config = dict(
    hidden_size=192,
    vocab_size=4096,
    positions='rope',
    bias='none',
    init_std_o=0.0,
    final_lr_fraction=0.0,
    dataset='wikipedia_en',
)
Each number is 500 + 50 x the weight over its row's rms, rounded and kept within 0 to 999. Layers, rows and columns count from 0. Numbers have three digits each. The size before them is the row's rms in percent of the matrix's.

# layer 3 attention value, 384x192, rms 0.0767, rows 245-285, columns 96-191
098:502548471491418553461559515573527401528472422486479466548499481594468531534550552486593529493421498512423513471491521509547506520458549504531472532425482479501539414501567547410506440448490582542494444505575450475431560502485414617556469602434548477529599470542517408468538386469546543492
101:454469524566434479455524429509463464467460528518404494507595512472421557484529519511538528529509471530396440430595501523525482510450443535589526415615452604569420524555558448541489464494531509586623587402443474604498505378516530503538473533565498431571464481484577531585540516525565488586
110:530538578489519460592480463439444494515556418549506487460524513523453424428485452504556452470614548517432497530491506547401448470466396509503434450490565529520567502503439429463486483533581463537422451465534516411431515554444479505492581411554435516481564505448444487523509536482477551492
095:487524507508561506560519461492489600510441546527481456415574443449555480555466532443403554448481517524572507441455553504501438511478491466431600507459514574565549544446471462507438476584513550577496511497564541415582482465503532480334454538484436419514483452471421517439547423542494437539
096:464503543493608504519549408484476503465586537512477452472494496450508536543529583561432546441517551506467561561515415508515608477527530472427525558491485558477431541507566554537509584549472521515515527505429425405528548454575547413513466478437463518501459447441487583453496444609489521536
087:448511566551489525611461497533509490463528515511523550462513517514572498458463538531450561494467465584504509454480504505421447500500539480505533540500544524499457486492468519571436461375520567444462600508471520535492404534502473497457535542517555501507542469501533588633423527556462507480
088:430485475467480460419457475563554523446411531532486473505516416479524541518506531475429526535563491512571489467505466490516465526558495542458505513432538499405564477500467491505551475475570501514512415491550564490557568591464524508492482567494548489501461467509566514441466525493458567460
108:478480572463502506479498517491461550431557587436453460593472537489592465479504453429398507456424450569516419440505509493488489494457492496475481516522471501552601414444493522537562557545530528504493437501477511468607495486423507565492452427459464392508454449435557508564522490462538538417
110:449444520521568506569456462518425448489526562491445515542471497450543509511413523523436463478421466476521391418497403452546581508518611496452494488510470582494527504439589474494625517520461489560442498566522466578433539531471594459502400560467504403512445540532505463549525489489474502487
109:525499532454455548496528447478461464586439433393537385596542464550507544472514521482440565447445454517490422466529483446555492545426502468606495446534516602525422497527516524441443472454490569511553514483551474484541459512556476547604549449430426399469451549568508506614485580576474490492
097:423446441636557435532464618492494412479490574449500499536496565495468582483520589470492443485539481472512491472514466561490474473568541531539444522454432548477485471418478483588587578538512395453522517494496483507446514490425488452504506419450562535511442442498513401530482568521467540336
085:534514556564482498470354443505476531504407530467455506500440629427546439504445511496482484430542472459507469394553395498502453446538606535512473479537480520441512472515535394492441485525531447544501473530468548479497457467557503580431475481501570564403468465451478503471395508508444478538
088:485511516491462492559429521517517516463443506502471513581510451442477487426468560458531545501520421558503535549506552525382514479510405509515588484513463504529524403472458585609393429481459442568472546558451535468395459547527460528366494597577527469621438536437511453511527518513554387479
092:503425528398611513437529447553511431588550483573415518464526499429539518500442525498472485466452576472432432478468505517556444549451524451476449531553483431523550545562573559547545491526488550448438494487482527511610516517521417548324441566414446493501460562544585480482490511537466458536
092:486475506502566606473501550549499484524489412512433538512612418475526447545518538434490489476561492483522526480619499530505474530583566502417507441441635529426516509526556481439522501527572580534482499460549591565519503475480495519478422513516450474484528454397551453559524460508580528548
080:457471419447443454453470645425563441450497482517471415535413597575471552482523491432515503502463497594479541481473490427533523608571406475512481532432497434489517460554547411556542527469484467393558465569514452511473536568562487560459400503593430535474403405485503542505487458517397479493
091:544511547494474415428508532497456410627492483594497558485491479434586549533555467425562486483559443529478537534554509521469471543495497469481425476471507445533500412484569510494488438479593500457488522496502502586624463420441426542477513408548489456497441464485552537545454481547433490496
083:568429492518545435594462488512447373442467483570383491466513635543536479557521550496462427499400560495480488419532509545505516539526578560485453492387428427517488554495478482456467512406444485550480576494563494528529538461509458500471422529515601498539578581484440563557437519488488507464
090:449536538533544503496491502480501509568469492522531583527547533426546465483519532550575442463624522530544498549525473468476484479418482501524549564492478501440599425421538424536567605634519429555538449495537424358534538542527508504444544559505534502482486501484472496542491510566511462527
104:546543480494502536560521514528496526497497546540558437580489511521496599562562454462532460555546539445563404596508470477457555480524539476537538548423419501474427613484464609494458467522415468526506496451486473469493569509487634381411530460482539568515445506646516457430495526462483464467
088:543430449433528481546446565506530539501487577560447393587547529458421426427560469512472556488441484468526480486523549522450559426545527395584536538454586510477536573533524489503379436397560526542525506484454472487519557517499518476446475488482604536451457450495412396472472475460552465518
086:552435476578552459420477460506543405485514572536525492445481514527428520558436482463538453494449534615497489419483449522400549541454605381551458503398448441536481489484525456535467537456444529472510467572510466452465413460525486517448490606534351539524524442473584499535489458480496487453
097:520441522511540473520579417486519530487552459464609523597488389495560520457452590389524597441431493456499420438548421485421515539432434495502500515460516470476394586443503500396486536573459574573525463506395532562480405501623528526467439441514423503503555541600533531495501498553410503443
084:471450444505494464507487568544451534455459398493544434555555455572486564500515448545499549552464537544607514489445518523464494544517580458486606460448395469512541429455538548543518543475427456513485541464588473494550414538475522534475515621488556469532547519442348448565453465526506461475
080:443560477416494583430508493499556516464481508446469520404556411588503466561483465495455507591573507489523530480564415477499540506541454514460510435488539512597623487513450590628501481456507590482570443446423440549498518603520509423435445549530507530486533538491515526590506529414519484529
088:445566536568508471527604532442559452521494506512554512541534515474536538523419479493512476511530444575527492567486575486537433620481513480505462442487443585466578485468464541437593495418489524518587523463514476428476496486536445510457515454629483490511502531617513574526433500537602579535
081:527522498480516539532574484547482534553529522497439514406519339492532469466503589491471439536472518520506466529460540518556474501470522569453441483501374589504507435540508451469472463486503596499515500483473526468427490614588406541602497442420510375499557507560457447498503496495502394526
094:437453397515542502534453564511523586450462598499535398493506527543456464465480412590580446520415515517534508556506392463471488395508492485585635476534432560511454440491506452513482450505606516516418463510597484510496498438500504493447518455544464533475537419462461479415477508486541504532
084:451567523455478500504564509584592428495477517435500490525498513483483513458450468446561478587384409491455480576436531519390528488499527531466491457575502424520541456435431490584469501472442576497542482571469409494511469536515464631460554522485586574456426468502472538444486560535559476505
082:523477470546528539492494525542448516477583435448492526523473592412562440472483541542522447501516517468428477478439542558455441482515522551588538535536620432530483433410503470545543533468554536479404461560493502479570530441482474536480556597580590566449485458429587521431512497557527571480
085:508432562423494482520561495545583450499515470424527546478563540543543517523548471511450546567436481550518520505513484570618397524521444514454519553547572451523540533590527436491602408481479522484528525460519464524536496483345424420507456522409469523517476488409535514508540623526460522422
095:450516471503545508514519503417423505459465490542481577497565456522480494495564563458485507467490558577434504495401581501518538522449477469575480382587588418565441509484503496481625550548553528437495476508615441466539508536542500532586536503601485542527558569561491492486428355519560581545
087:488571522442463456473527523472473485441526511488578410466453498410533534563435476498457405490438393572567603464487436439562505457498500516504572492493585496556511531423534519534512530544441531515639508476495522449357439611487591383511533509430472601492435467470485472637551477454495522544
090:557501559458560514505470504475455472525543556562523409505523618493549475539535475506613505459633533573424507605573407448475546429504537604486551469518627500456450518542528493450440569444553445498526405525475463535484511456550489527492529502534536482508588449498568456413429479598554479507
090:564463534415459473505510459569576568648489498514463521460417498511575449493518570437545539454488583530407458532541595519520476477538493503519525590502545504474374536507438502577552504468468580503613391523498467507413548483586483464507606471511433527437520443554626526529521474559422486535
089:563613490365474444512581426477558506487406456462500512550488486508560541484483547488542529526505512513559506510538501539544535503527505505542550432381507522401468562490553502526435514541531608605467484566476518499443488447485471486516501552530513467543488477559500502490529409537540407514
087:582519561454568488440548455485565491510536562502532439538521483521466443550500635410512512518412538563499574476490454518562573425533417503466502487436567452544510537546479523487469439516576497490530489530427574528459482593504472481474595472514453393512440421550436471503509538607596488533
089:516444427418443482498484471460557390451524432405521496521457558508543477536512519548453535473505503442468568448522514490526493436483476451533536462577594421522495473591486535474491528520520628462603511469500505608464499474626491556536509512476436482457457521410542493523424563605467564522
088:559513559453532498567433489510523580465447580534513387487484640494502585438527442474526543529557529566469530510511494521514547480523531541544454512454493397506557545508501473561455457568437396451473555512504524564504484476495547518437461488522498507613442546492491459546459532535457445540
091:488502468392458510485549588489458338590514601511391468519602563510527514532531544485497531587472437540497469471514571612485536420508608516545481545397535469579448473513545511468522565585503604530501469521535504483577488509582463511465479513471588580522508375554561506467429554424500570452
095:520509546483494526477411493564426488554510452483528507547502453466510415542578461445556505571622496540518456534512464432522472462483458577481516559474495485496619494489467408407579579466421472486572537537542496531574537524472613503453445354558474418487447499524489481499401499505572505516
# layer 3 attention output (transposed), 384x192, rms 0.0654, rows 245-284, columns 96-191
102:549582563463547515449493464494455515482522610451462436454506518482453497455538487471454477372510490529542527505573505501516498515539386454557548463544468570426438501487495474569494539520544454371532553423481534524597459471569480542488556487548464495519434459460508503479519569529494496578
105:457537430501564550534490547439478566453583524412556545447509408428481456515502445462462517527476423414514537595523507500442581464591531471446507521547548467494523517439435480499503536528480453454388371538512460412502486510498451459432517493507503553468518517526412442439467529527601467471
115:489414520504463487394530588565504459482456529486494567526459513459591557607467496491521513561448470484563467513494529478505479485608610468491568554503432513550508428567461563559484562496470573571500552515512452533554445422560528532447482505476590521500494512508574569566549426567375530514
091:434433578545513487441466515490583543503566442471590553590480564513492560464533411552540500553526556465457500456468414538598526452535424515478478498494492460454470558529569640563541518532530485460519509493482450552434466593488415447519538456538576535514498528486529527477406484490585481394
096:557537497510452404461479598423459455531498501442595571548504475526433517528457479448524447547526467481594392434488517633567473573499525504467514434416473472512538455474487537478520450475568489582494497535501577539310478551462471542512524509560454428476557545467516446517431576417466415429
091:443453446488542498503535430493537598516513491543536486476524531474544471504552479527460500476488469448522520500569528452553459474483516591480468601516487555444577468389507449454509502593480487515518494552556561522527560434568572534535491481499466554550513551473438452367559398526531562545
096:525519539475446466568495506440524443520538457509521496548545501526509480491513494511474457439468620409456434563480579511406561475398441414582478435574471470463439535521548489459453508581493507427516451502483427463534506470552431488578430541478416429454491519458475449540456428477495441528
112:497543467527447546527496435510565479571441462560520519530489475505456540462522531524493556449573572439550581515483460513567537439523459509489508439465514415419390559567468415489411459485541461403571539466447507558500513584549487404576525524473480630448595528552529441391454431513454542466
111:592569522508566526466428511399609496536477456518563608463500474584514542472529526472607578441483529489564567478583527453505483489466539514497526461467561442488519442445450518474481466467560456461557532417474413446572462557562458463585592421532507503519507532504484552468424522502502462487
110:566500553462497486490475534589480568423495480517571649461460509456426504581510469408510446486554531481512486577554524508489527439516381468397463530500498523478507515510444452565492495579545476532470492498518559517448565492483493398452487538484526631480509421536480405464600510400561528556
096:518503440479411575458509504478570443507468484466409448483543394502482433484493489544545547538464494476521500551454514451457560512412473520502572469554590566550472559518574543483461511462497535473477494460430487533522477481526520430504518592543463524508607511459513492462442394447502444596
086:537475519489548424576543486537478502420461522447549508560590385501536497481560563508568479569487548420587490454448540529536578566522458361523486521475501442503525562545518508443450457535528477456405517536582488571458551429482453442440456490479426503551503546496412407489581388531464415543
088:565445478538439446472528458598481518535456500452594545447394519441587434555563467588461479581437469456432505489436472522413623482468488479453532469424455499362465552535451456503408505447496490509495469514528561412558521502479376450455501461449428504496531420483508521453426435501528482506
098:430443380514546573489524440548496548469448512552552485467547508448488442528494437532568616445541417467437479532447460476525466548514499507532429476503526524525389565503513488539502506506439490414553484455403585486355445537522568519574529484482513512558533391581539517483478613525607545522
089:454451448523509534447479470471538508488524505483490490490464510575484505574482551440558455467416497508532436459480499524489503564517571481526519529502539517520592534555516483481458508427417508418577582548521492534470464487552582542447602474566512515502470569531527567541559599513510458519
078:441478517474490526427617537415436479575599461490631410467486586509462435493494474533462378427500476525574548488453465533521432483430552394387503548603564405527504484465456495461517582473474489454461485509525443439494490477498589534481550485518554586550511475477505505478512490507406555442
091:512523497595438518529467458499540453451546646488455423456416449457466541469497434521548436465487431492547426525441550487512435490550477454619616554446425501511489516543498501432431504510496590513492486433511475476495493575502588498448495525553408498534456541506509548441480490474474611507
085:510600564535472444610476548544495540556501579525527479490479502482467509500555511469496541602511523419543431474450479614510498561497525527504509458540546505563520457570535544496478473410527600442534471464463419569499520480469585454462458424410428549474518438450685533477455543437549474491
085:550488502507424516584470541509480525456483572534460530456520540449531491409505491403561587530465459424476430481404527466451539458508455455541540448477495477428520562537582485390539456475567441502442419536534568489484487530452411470535478462622462437475455477426474526535453531500473477492
099:468447461372530475498455599567483444497448464487423465541490492518514497620530527495534532544473445489476538587576487415446599524504485479509468490516384487521450421478510542461513449512611532509509484469519472569560480468502436544596354420495506475525422472508495436509505427572534566533
083:471525455443551503467546559632468496601558469407494441511429364564552470509553433471506466584470499489495552442434568564498493496516415529410555486486474575481496526508425519449506482555555545507484575524557532477511527469560388482418391515519479519469459494542514442513517386540516490581
084:537514498464405467504415496477495444516452474548539436540587480519407425434517476518457479583504495418486409499525350486616554523478535498432499501542453572517472509548510452514582484456549433525441464527516482451515485493486465514481477490444393500412492505476459533336540458560511560458
097:583569439440584574455558470469549539453510507436520508411651479556485557543457556428475566496534460511487515553548575615530509544439559577506451495427489562476527514491573490553473461495577428487576566498465458537524443507530447535534463555467597462526510456529447403428493333534541507511
085:438480552546461458440524488558505561492469547593555501513470533485556438508424495525640482490498486468498433535536466495524531337530519455519503448492496523483465535484458557394537537503501561456501441559502406486576455497483437446406495528552614489577506435496531577499541518477529627520
079:465483489454509559514389571443506445551455425515573493466559398583412431614490518486411450456505522460500477467549512469483513507374534552453474429514545415440481506513444459473557536509504443517530527543466472422440545462517509544528601345476461416570493455477514438541536480489476505538
085:493556511524482461400462478440478495470548477492557444405439559435510515545483540576503509569466555439487496419611432477446535428534421444494559488428465500499465505446462464542406549503488539500447489493496520536432494480532528547553495563496408484566487525427530608487604525470459490503
081:570522547480554572462522504481548519439532477569498550502632520473586434405479550589457532432451552512442476455533520423570434558540576593488423475508580461507473515428552486453407505466626493469635464539566634444517455527491596525507548541477500501505543463429550464480440606419510523471
086:558574494507465493388481635573464523444466507428528464448487512583475457488514492567470443562544480452460505524557497426508469526475428527510477517613516458515477497497489560465500429572587383513457505446549500492610479486482424513523471447485446438442445513500477522545518532391406595537
084:527474398490551335566446511492435614514452592497473506501493495527498512444458558618447508404577507510542521413453499545485501487473487485421551435313502521468487537489457444527459525530481523529456533423417528437542472526569530425519529449472510502449547494414491524475374523563447553428
083:480480476541520509530445499516416565504537581507528494535480506439441573487508422509512573517541462563481527478415546453445517382611455499511476586435401522543542488495567551509498567531408391538424589533497507607563452509535420512523535557570436535422510489535493486430449485494562496479
088:479497463516534551476527472469427511577347490432543569534461478468473483545490471463523497429420478503573462547480493427511467468477527530523561560452463474455484514536499485577405414492413544511561476545355465421494442522418556461590449543483446525499342567469490552478379460465539481371
092:491551497501378487471518465519491488441554498522520528493486535410415488487493494475535386513482604538481484590459483480516424505482516425496500509443543456536523581361475490530482545532436444462476518511410503482527472513558517539545506542543558467553474434581569490579436574527527558521
086:452466522460449490484528433485500514485453488493522566532507494459427362439512571440501504465471454561552542556476531539496518444472481515529443350549483537444461424516444501543494515561557509508559418566479489491511484556501518418480393437501541553507517549494438495583568456486421443478
086:484535551456416517572539595511526531517436549563508602549475424535510533525561533548374528520503490368476443512533477434525473543479522470448456580494434468577571556521588473567538524479608441453536503524517521529478506493506434514511499442493516521533547621532585473531512619463586433594
091:431495472414525516534562542423583452543579534447489589520563505559464519545542463575483536416526452493380473470452423467528447507471512504436410559562545557543506603492552478483534544570435516529487530440432481570521483535491524553520422501534548481491451542464458487506501517494414440593
087:377490513413581465528525484533586518589370530453466545510481462611544506531396449563563486500446581559563582442519497450514541473456603544429476421513481524601493496534542489392556512535648497496567511492486533525502454537503571470514488572517514527461445519479446462512474511534517528545
082:538577453493553501507407523437578566567569471506493564525438509569524468433487505563458493374494478475470549453414561499549488505446488472470539516538461517439426543519483502473476572535576530520547517546469482438544445475432519508577545568537474593580524482536504552531537451512528544511
087:521540487502384480554505455450457579504472504464505428435560479507491486461498488384486536394469545501443433526425521532530541467393562515453475576452415493512516586469463479534471498506448485557477456466452420531392483536553512467546491424474475479450507577559478483532520537499507487409
085:545427427501411454515479486477474493526546432584553526459425429464486440559479479515563499481503538501445568514498490496499479470514474339487493510502411555567505505556387520522598459482574500483528498457551453507487524542458470418488468541511487407562470518460449414522502488532515452473
084:493527390514526459551481508551531485524436526560535497511493497605443455487480564480609514508387532551538497432552537572584387595537485564507465464427477504632506507502518484443520621507472574488539540500431432577487461485581539499488419495555449525474472511420501523467427518656403492418
# layer 3 attention query, 384x192, rms 0.0531, rows 256-287, columns 96-191
080:543493595561438554449485502518442520482433512517539468471557486495478518506470491482557457502562523527569430464474486574535476591478494466518507518495445463512517528521542458548474425447402546579428474580417472502497452493513473551459463494608395458439506566529488552590451543466461454491
095:616573465492495479486477532523556437571455525460543503553471516478421566448496457532507504457468567488502557548508431577503467454393417531544489523538567480561474561606458482508520539509585493503552554459391503459525475584513475486531422464506501477402473467475547352565516442539470508612
094:612524543472469541528581568478519474510414528453487447505426490579467443449515478606495497512493542456483383439489465479599446411501491533494551551445611522443466510447546556491438499568535584421463470564589544560443548400551601462449446488481474628515519412471522554482432530533536519477
096:502525447442478514415592428556474460486428450503492524573529516477508525454615442425490478479427443564519552503470525529504552569603475533454485534473446467440517495508439466536495548376489490505509493433500530429441506599498447500559493512542467520424464522500524495466461550532375528461
085:635566530570460526437479479506503527528446481409596380498471511514394554442576487514493550516565522528452533464487501566624496506385460607491531531521569457537456552508563537513465456471476509532521512461439512416457433564547519497480419458518499504451515440489518471497461487478493519588
089:470425355427576533476565476515539468481549500565528483502505514448511526569561512562468557518382453489462569538554435419456619498613527480458469479492465471423503469465423519494503495455471478532518527386629545406495425508510532531559532468478451538503430545451471437445542526460493482430
088:544545596523499458513511437511501492575553516447513460536502539462435553424485511487543505539468512648526589484466477525432468467408479496550412557556475488580462487547420455545540547502492475547549496450452462538537486580505477459449476576507525472463505500488492426511527462576481555571
093:521564458604430439553481545467590508493557587525495487506416454511440462480421518557533538453546523487532530411616507474497502430437505597504441480445630564508453536540492540416504552581566547530481536515529464538552540460575506476447402460507494517524566454523485499454494510511586523555
081:376495596524532461584464424382513464531551456538530543570498451558504523438429576455457468560502473482487510491464514489476394377446554456522502414471496531492582429492440522507529585589484561473586430519491437492514516533624527548469516535494532440619583460610494475576552453524457470576
096:604528546500417516466480483508501459572525459438564430434512485505458497474441452543484524498541487563524519599474438625602546499353486541496545582468504545514499570515494520532537509484498498474501482537418493522434526582499489493480457475522576416426581490574461485493540544523472451533
086:531450459394616548392484434470434473539466508517506597403559570514508514545582517497456572478476520491516496453446502478498541476515555465525514490458371485443481526374480519529471477516442580492588425497472522465498431515498575524512572411484438525529339454515504562533493525481438551398
087:435403507391529437418471465519435478518537464497512565519448525552523561484508527473493565577360437517454488589502562493458563494546529357436536524515447485504522400519423386577497489454558493463561461489634449523510492543528515475502587475454472472491430530462450483524446432513473518501
076:600506486522460501457521511544466460440451522576529550451503498450560500506450517441492460513522534476498489402467473451537489501526435494535523542415502462631534612469522594505543629472563554587451474471502437480479444476495496459503466495403418551512505463482537530505555511442515569466
075:431553534428548439610583552518479503521493505475402447536437477510441439492490573532401514411465450556544471404383514366488421502469438558513531510524453502521506480521427531542374466460417482535507467527476480415628526573488578441509458469456483451461512519515557489505424466525524468457
094:410554537474511475388447489449593509476460529498505512554576509596534513559528559452533504497490490537434543471359528557527455471481462428510456538515518571475433484431567474531603598471447575541557512420554519465467425499529522573501461515578546544564519503481547514526611472495522480530
089:535531470580454459545510519564500566461502504484560508558474478476513501467468529533433467474500485549501416386512516528581414558547471511478603549418501432577531562541472558467524436481424504537389516490515478518597527492521456435478499459500513526457580474450505543501364579517523531438
104:442490510463544497472512464533453600445416569512410477604495543543597520537575547561549514471468533450505425456510557511447509587454508449586562383561568454422558433540488582459493450465481501432436534527550474434514558465455518501518524446586559526490535424420513556486485521504560460518
103:493490526505404529472478496500464430525515534531498591487512480509378457446443481495563513521443481513591480539552422502426428443619529461439479499423584529508525470502556434487561551564573442479440476498427508617505492434507472433458436509438444483574500510468456344514542573531465525523
113:494561545516483440511577537485544441515505487534603498499424496452441532468426514493518460554451502463545539463521452556570404479378412541498462469542611514525503495506491507550450543437464580427511437474388532579399493542502663564519502425455539507560548499550625485522537503560512443517
114:458450454499501598586497500513468494532502544476490468540434494558552518620510445550493587487489514480516507432492467505551593586551505574470494574515393580446492469496571569462567383465447514557574487486584483445558525426509504527518473449487438412492483492503440465504560516453488472483
109:492490478522588520472425440533464513381492457513475456482502586544528491523534487486528560510533461551499452490475488564510448547517509549482494386528553542530410520412471557471539526490551452498505534505444519476456458507415474574417579449545492587507492409491499413418500537437593619470
109:485475552450576549453534495550468549427483524606471521454582536527567549556552431567536587423494447504514519422520612442496571540528574584472512476479573511380493518540541506420539497487531488560543513589591579490488514470537451563471584439579508482549530498534555443504468519465491530497
116:499432475508481416550464488547493557478452569577556523477390470478511489546511544596580500509495504447516550486541435453417549479630459407506569550477506561504469521568491584420468438449549551529464524421504448553552560498540457532486443472526518503506538531403465489479481454610394523544
104:472523559470502460552539469550512401527518497486460464551506563452461438434626447491451464593512546512479436609471450516464500517536490498515428521521486331548471536466525503558480476516535523507427463562502360527523499486456465466525455487518487508501487504518515580526470416462513478406
108:466522574459461550456486391618463514468489542507495527420432576423475431466426465430516495566493538499546467607491422473469513385498508401475541501485488552526480488499433543502429477500404527480479573487407473499467489462518558481557533561529553561547519531483582472543515498476554445490
101:467480424546441401480509513529511485527500570472603472545518590452503589401475520599472455525530550472449531510470486470543539502501445442572540530455518434566555542479508534553342485477490438533425493416446390411517480574499492511490573454469515452458518448566411505512514571511496563494
101:514525486516653527474571439510445611604518469586570467491596518474454466508393486513474477479447519541465448449514502413463499541529487460452506452471535479495486420540441539415474546656441545552540476548510502489463456509517516521418524557451574519560483357496519445429513400543496553495
086:534431565509499439491434531495476551472451518506425499533552566494522554477524417481486466497488550520502394516492491449487443447452488422439566538493611435495438549513469533495551486456566528418656429519446460442548486456593496499447592504547486497490441591473503611535485498444548491475
115:494605513573437482528541543552566501530529498502494532544442500391577547460459483570548528514421565463518471433571508629501496452591497457521488457376593532490459471614452486593474526428521544469441488523514450460516555503476554428512540571487480492434521500414563491491496519475563546439
105:507484460556458471423605420550550493496502529479532564395473629456427493394468482458537461477547466500401527483531538571478435559535497529570457479484523509538526496439462482497489538597384521500461535450440490391541452544437545565535549432466584512480503558518527433529530520504477470522
113:410568562556443497493477484420450608479445540493524421457555541499462418627528402556474419493490494492453462458477459506475505474451562562514536466508559478482506530550526559434624484542458425553571532482521455479535464481521565547528602490419460382522474518509507577535486567390530447557
106:447591516400489443508527554531524504555500498508506494561647430485544539395492501571386497514501448496485399479443541531541552491457529543508471618538509502463487533482577444587423478480382456399475530503516484473510492505616544564540454560462562508465514447490438521499477516518540582497
# layer 3 attention key, 384x192, rms 0.0519, rows 256-287, columns 96-191
090:452565484484511463550445494483451481515549580511509497507398577490517375553495473449500573528397455507491559526552498519544497520503468486516513467477461508448490473510530566554441574492486564466467443537511534598476475533559489465580541533457459536494431494548446569371603534589511506509
099:464463557530556522535493447520613581504422464407485478473484515522430509452569518451408432555517498516561475500484499455466460531452587495496552466432448536471501377482523486440440503552589384550529462584456550510523516500462507499493540447527567426525486528462476481532552495520582488461
097:487423453475547581489527437514506433508494439463511487497469498515434566439492462498437513524574491569487440428484467358483469561546512435467423513528494493422556527478452618332477415485430534365473530441463496457479437438499433519539538465480497464452503599534464495443460502577533624514
085:543514499581496513518498543545440577489430552476516518484604500498470468541473515491533484479593447388507535532459475388481509503551417498496532495469384442543528409417451450510557498461528549566515564435523461496457510474501554468542510571501478564595511519437521485589575414511441466459
085:437460445505471537524508540498504581475457549476457411508534518454495531489474583626485554445578491450411465554377467443456419420513569433516405576483525587487471420471422455446578478567617455579420549523511494482512478596410440454445522492545540496467531481431527442470496496517573525531
089:536441510470472506411504475508447477439473419584565553494554477516553495521521498459470438391518497409467547520611420473542549522544454461529578547439487430520532516485501450558505531400482509500543566462534469448461534485492600518430478517464550534500556542539498513541477439504412525581
092:424515493541508517495476501524527604524469421393410510551549539448474605470515571556485505543463513571511467504293475520465497383515518537491496532480485516550524502552443429477487483541504457628443498525451542469447450546425505512470509504530523445525546383452490451524467516497531400494
086:515443535477502583477566455557571427458533490475538493451435427455513554485494448431470553587463547529529519537515527506490485468561534447453461433520459458508583541487466504432474429500390485437538472436440491488492523464507424471525518453465430437433446570569451470470499601455485534529
085:511466514439571564530500486532574525626582495482426554561509535475546538529488481581535531551469451558482499463448600571540509471509515509381529487577537548537523486582509528474482500557446538524443503467473603526527494474547423524547505543481474492500401551350459460503477545487505465450
096:453424481546525498561519513522487653482470554437460486495573541490424485502558523517518570540532519490484471447379527446482497468567580445531495489470431498517573391567402427447483469530592459570441506495500539463461459517461451460455511496592590456553530524482523475486519534533661506542
089:581511493505456534420502572495527519489441449498658561459466443544547487520468472413531460434592541383482558502535419434498447534437421503476550518576547464528493528500437494580542534412464458548502514501515490422560519457536652467499528596455563561506505459495466567566509509480454478573
088:556475528556491507420410503537498501537495552421555557517558550495384552431503470533480427509538500510466440541429540504499595467546548493487500553505485490484410409450491489470454437461534625604496548513576375532453451474474475536472497581488599420556613406367557559563501464428435500542
087:575527527415530528490513456471508437413566475553532505490492444523592422548523476435512484435608476473500573520603471506462518533455504505529493497492512483510572558489489490562550545497477458425620447506480485432553518500547590496614450512459455537555474648615547516527414462534455485435
080:447570452458522537543634460439606509488484460527489449416485491515554498543406466480401451546527523524488499525522527586511428461433541538516495469547596591454452523490470552504539456500499474539587532488460587451566586526533554484540543519399513500430547444524514476482419497458552509453
102:520492550568392480545450467492411492483569502460481524600557594409422532458527439621576515521457475463466524436472479481521546492556541491467516559514443339546514435507583453581482513512514529607426522532438471536441544487472410566451444526492550448523468498448461574377497471485435526494
092:536581574453494435454515500529523530437481527551492505456518505546405437570481489482495438504518475484520521501489424462502472505531459522473550446393429453450572645415448554550426544515548448509524406500452409385523530492564394400464537433560417517512542574591544413517490528499515539489
128:378521523618527504472527515524480475487374480556470548468545481460491532451535469469519505598489517616447541490526515582513578539545502548522544398506536460415401447512483520538495460497512518520513444500502548607487563585476461486530566542505541567399466400380493492563502397487472403515
102:554403515494517459581478442548509539466573557540487525587445532542489534476441497549504539385491525530460444404410533478517485560532443504389448523483458530538511469576556480414449443453552555563376483544537441509466502495504480451523511460492426401485510431447532406459519537474433599509
115:428476439458443522473491487603498694493533503476557529429511521479502559400477377507502544492506556478487497467426492483547466487482565437575537530484537440382555571532523467455542476527480454510475562503419504521470526436418469511562545506428525516482526512440512476508516536494434521463
103:378394508584509516536523529471541531464484496472534547457478580559442504469425450463520497411433424462569522478543488451527444530471634472469471450573512598515419491423551506464554523560548507534386493462447521466503568544403498553471554589562585534555545520504466517507505605489523555536
110:505480414436432487552462491500542513460426427526464472522432504579535445474476529543477437425483525540533413494571521509496501492554467570628508459467598500439469510494489458426603523447444511504542530479515529556452480444499568541498578489533487564528551370456515510533505533562532503511
093:503496430557412497480528520422500518477498514492428504332588555530497509483464484412490483486470486537501441548489540552617541508447440565573526488441518434543466604512489443539537418463560539533544523591489448525427510513478504585481511522488485604479479425518524526586526489532446524463
092:365473492513555528483553454494494477421551469526500626422553467600515401513508550541496582500526503524492534397550391600525450480494481556518522551545468478551516528375572556484512493489590488501515546522472505462489459548512466463574572499566446459445515547440596473474492448418531497491
094:461491519523547550486435545531579597586533501459525499538421445488483415514441485516495504484465433392435454480496466498456413501481434422426401597565450511512524514461572429484470456513516628496490469452499501511535462534427457481480534398405519485480514541488479505493521565442438438445
100:548558625532527483447509568546518456559549585500559534462588486546494354447454539526473614434525510502497538485568564492434486477499472565520509522422586523597505482515403472482486470488543522574541458537460509521523468469419530382533446450514518474515556582489602537412556441549540529537
108:476509566527493487462526448506632462574460518505525507537591419475496489487486511373474482454581490463506472576539474499532581480502466493470497445452510545466503391481497529530497519504541503544573509516427531438595556644549536443504513528457618503468531486514502485546464407445432480578
099:512530507434484471438463467544490572485520546530454505424508487484531556556512528420541461543508476592522504423516463492498556557507460466513465434414516517452481509565514515493473374364435531576631407583522451494504463472534562588443554505423511507523461484382450503640522460507453472472
095:504549550487536529594435487514415495467501579413549584542492429470552469531504527518430519383475670451339450484521409444491480567468410538563471507425483537385484499435481479467475581525562536504546532479525538579561578423398487506502553511558541604491480525551479470556469448505477584482
105:526552521473507575381442538560430577454477578479532556532515459381554629469511454469473476524491563535370532496451511489554507449488448510450570438583564442495453451499480646651573473529432515505616493482480550564494555526523541556507546451481555547487537518478487484572563484456408482475
100:549511591481502472526510542505566448476513539501477476522460415511437473510429517393509454574505478489589453465568481568589487517416465506499530463477517607442448405551553574450438431541486522587496490621538571455437560443481498516471553484527492442484545441446508455478512608453492381472
111:519401600567530640463582531533522453525454524538489508447530587484477533520522412430547465572545602499445422482512542552515437647464591524513504479562463463499393555545529535515498477595459412523460539480579459519522517514513511551507599478497462502425484456464534407418462501527455501536
113:499518567540564502489566530483438567573508544474499496490481543540496423495607576494521460546499467560459367539521535447446497549479540477560514487413444486454605470475481465528447412507523502576598438468498479489466466521515521482447528411408526555579465602560477450587475450485482495438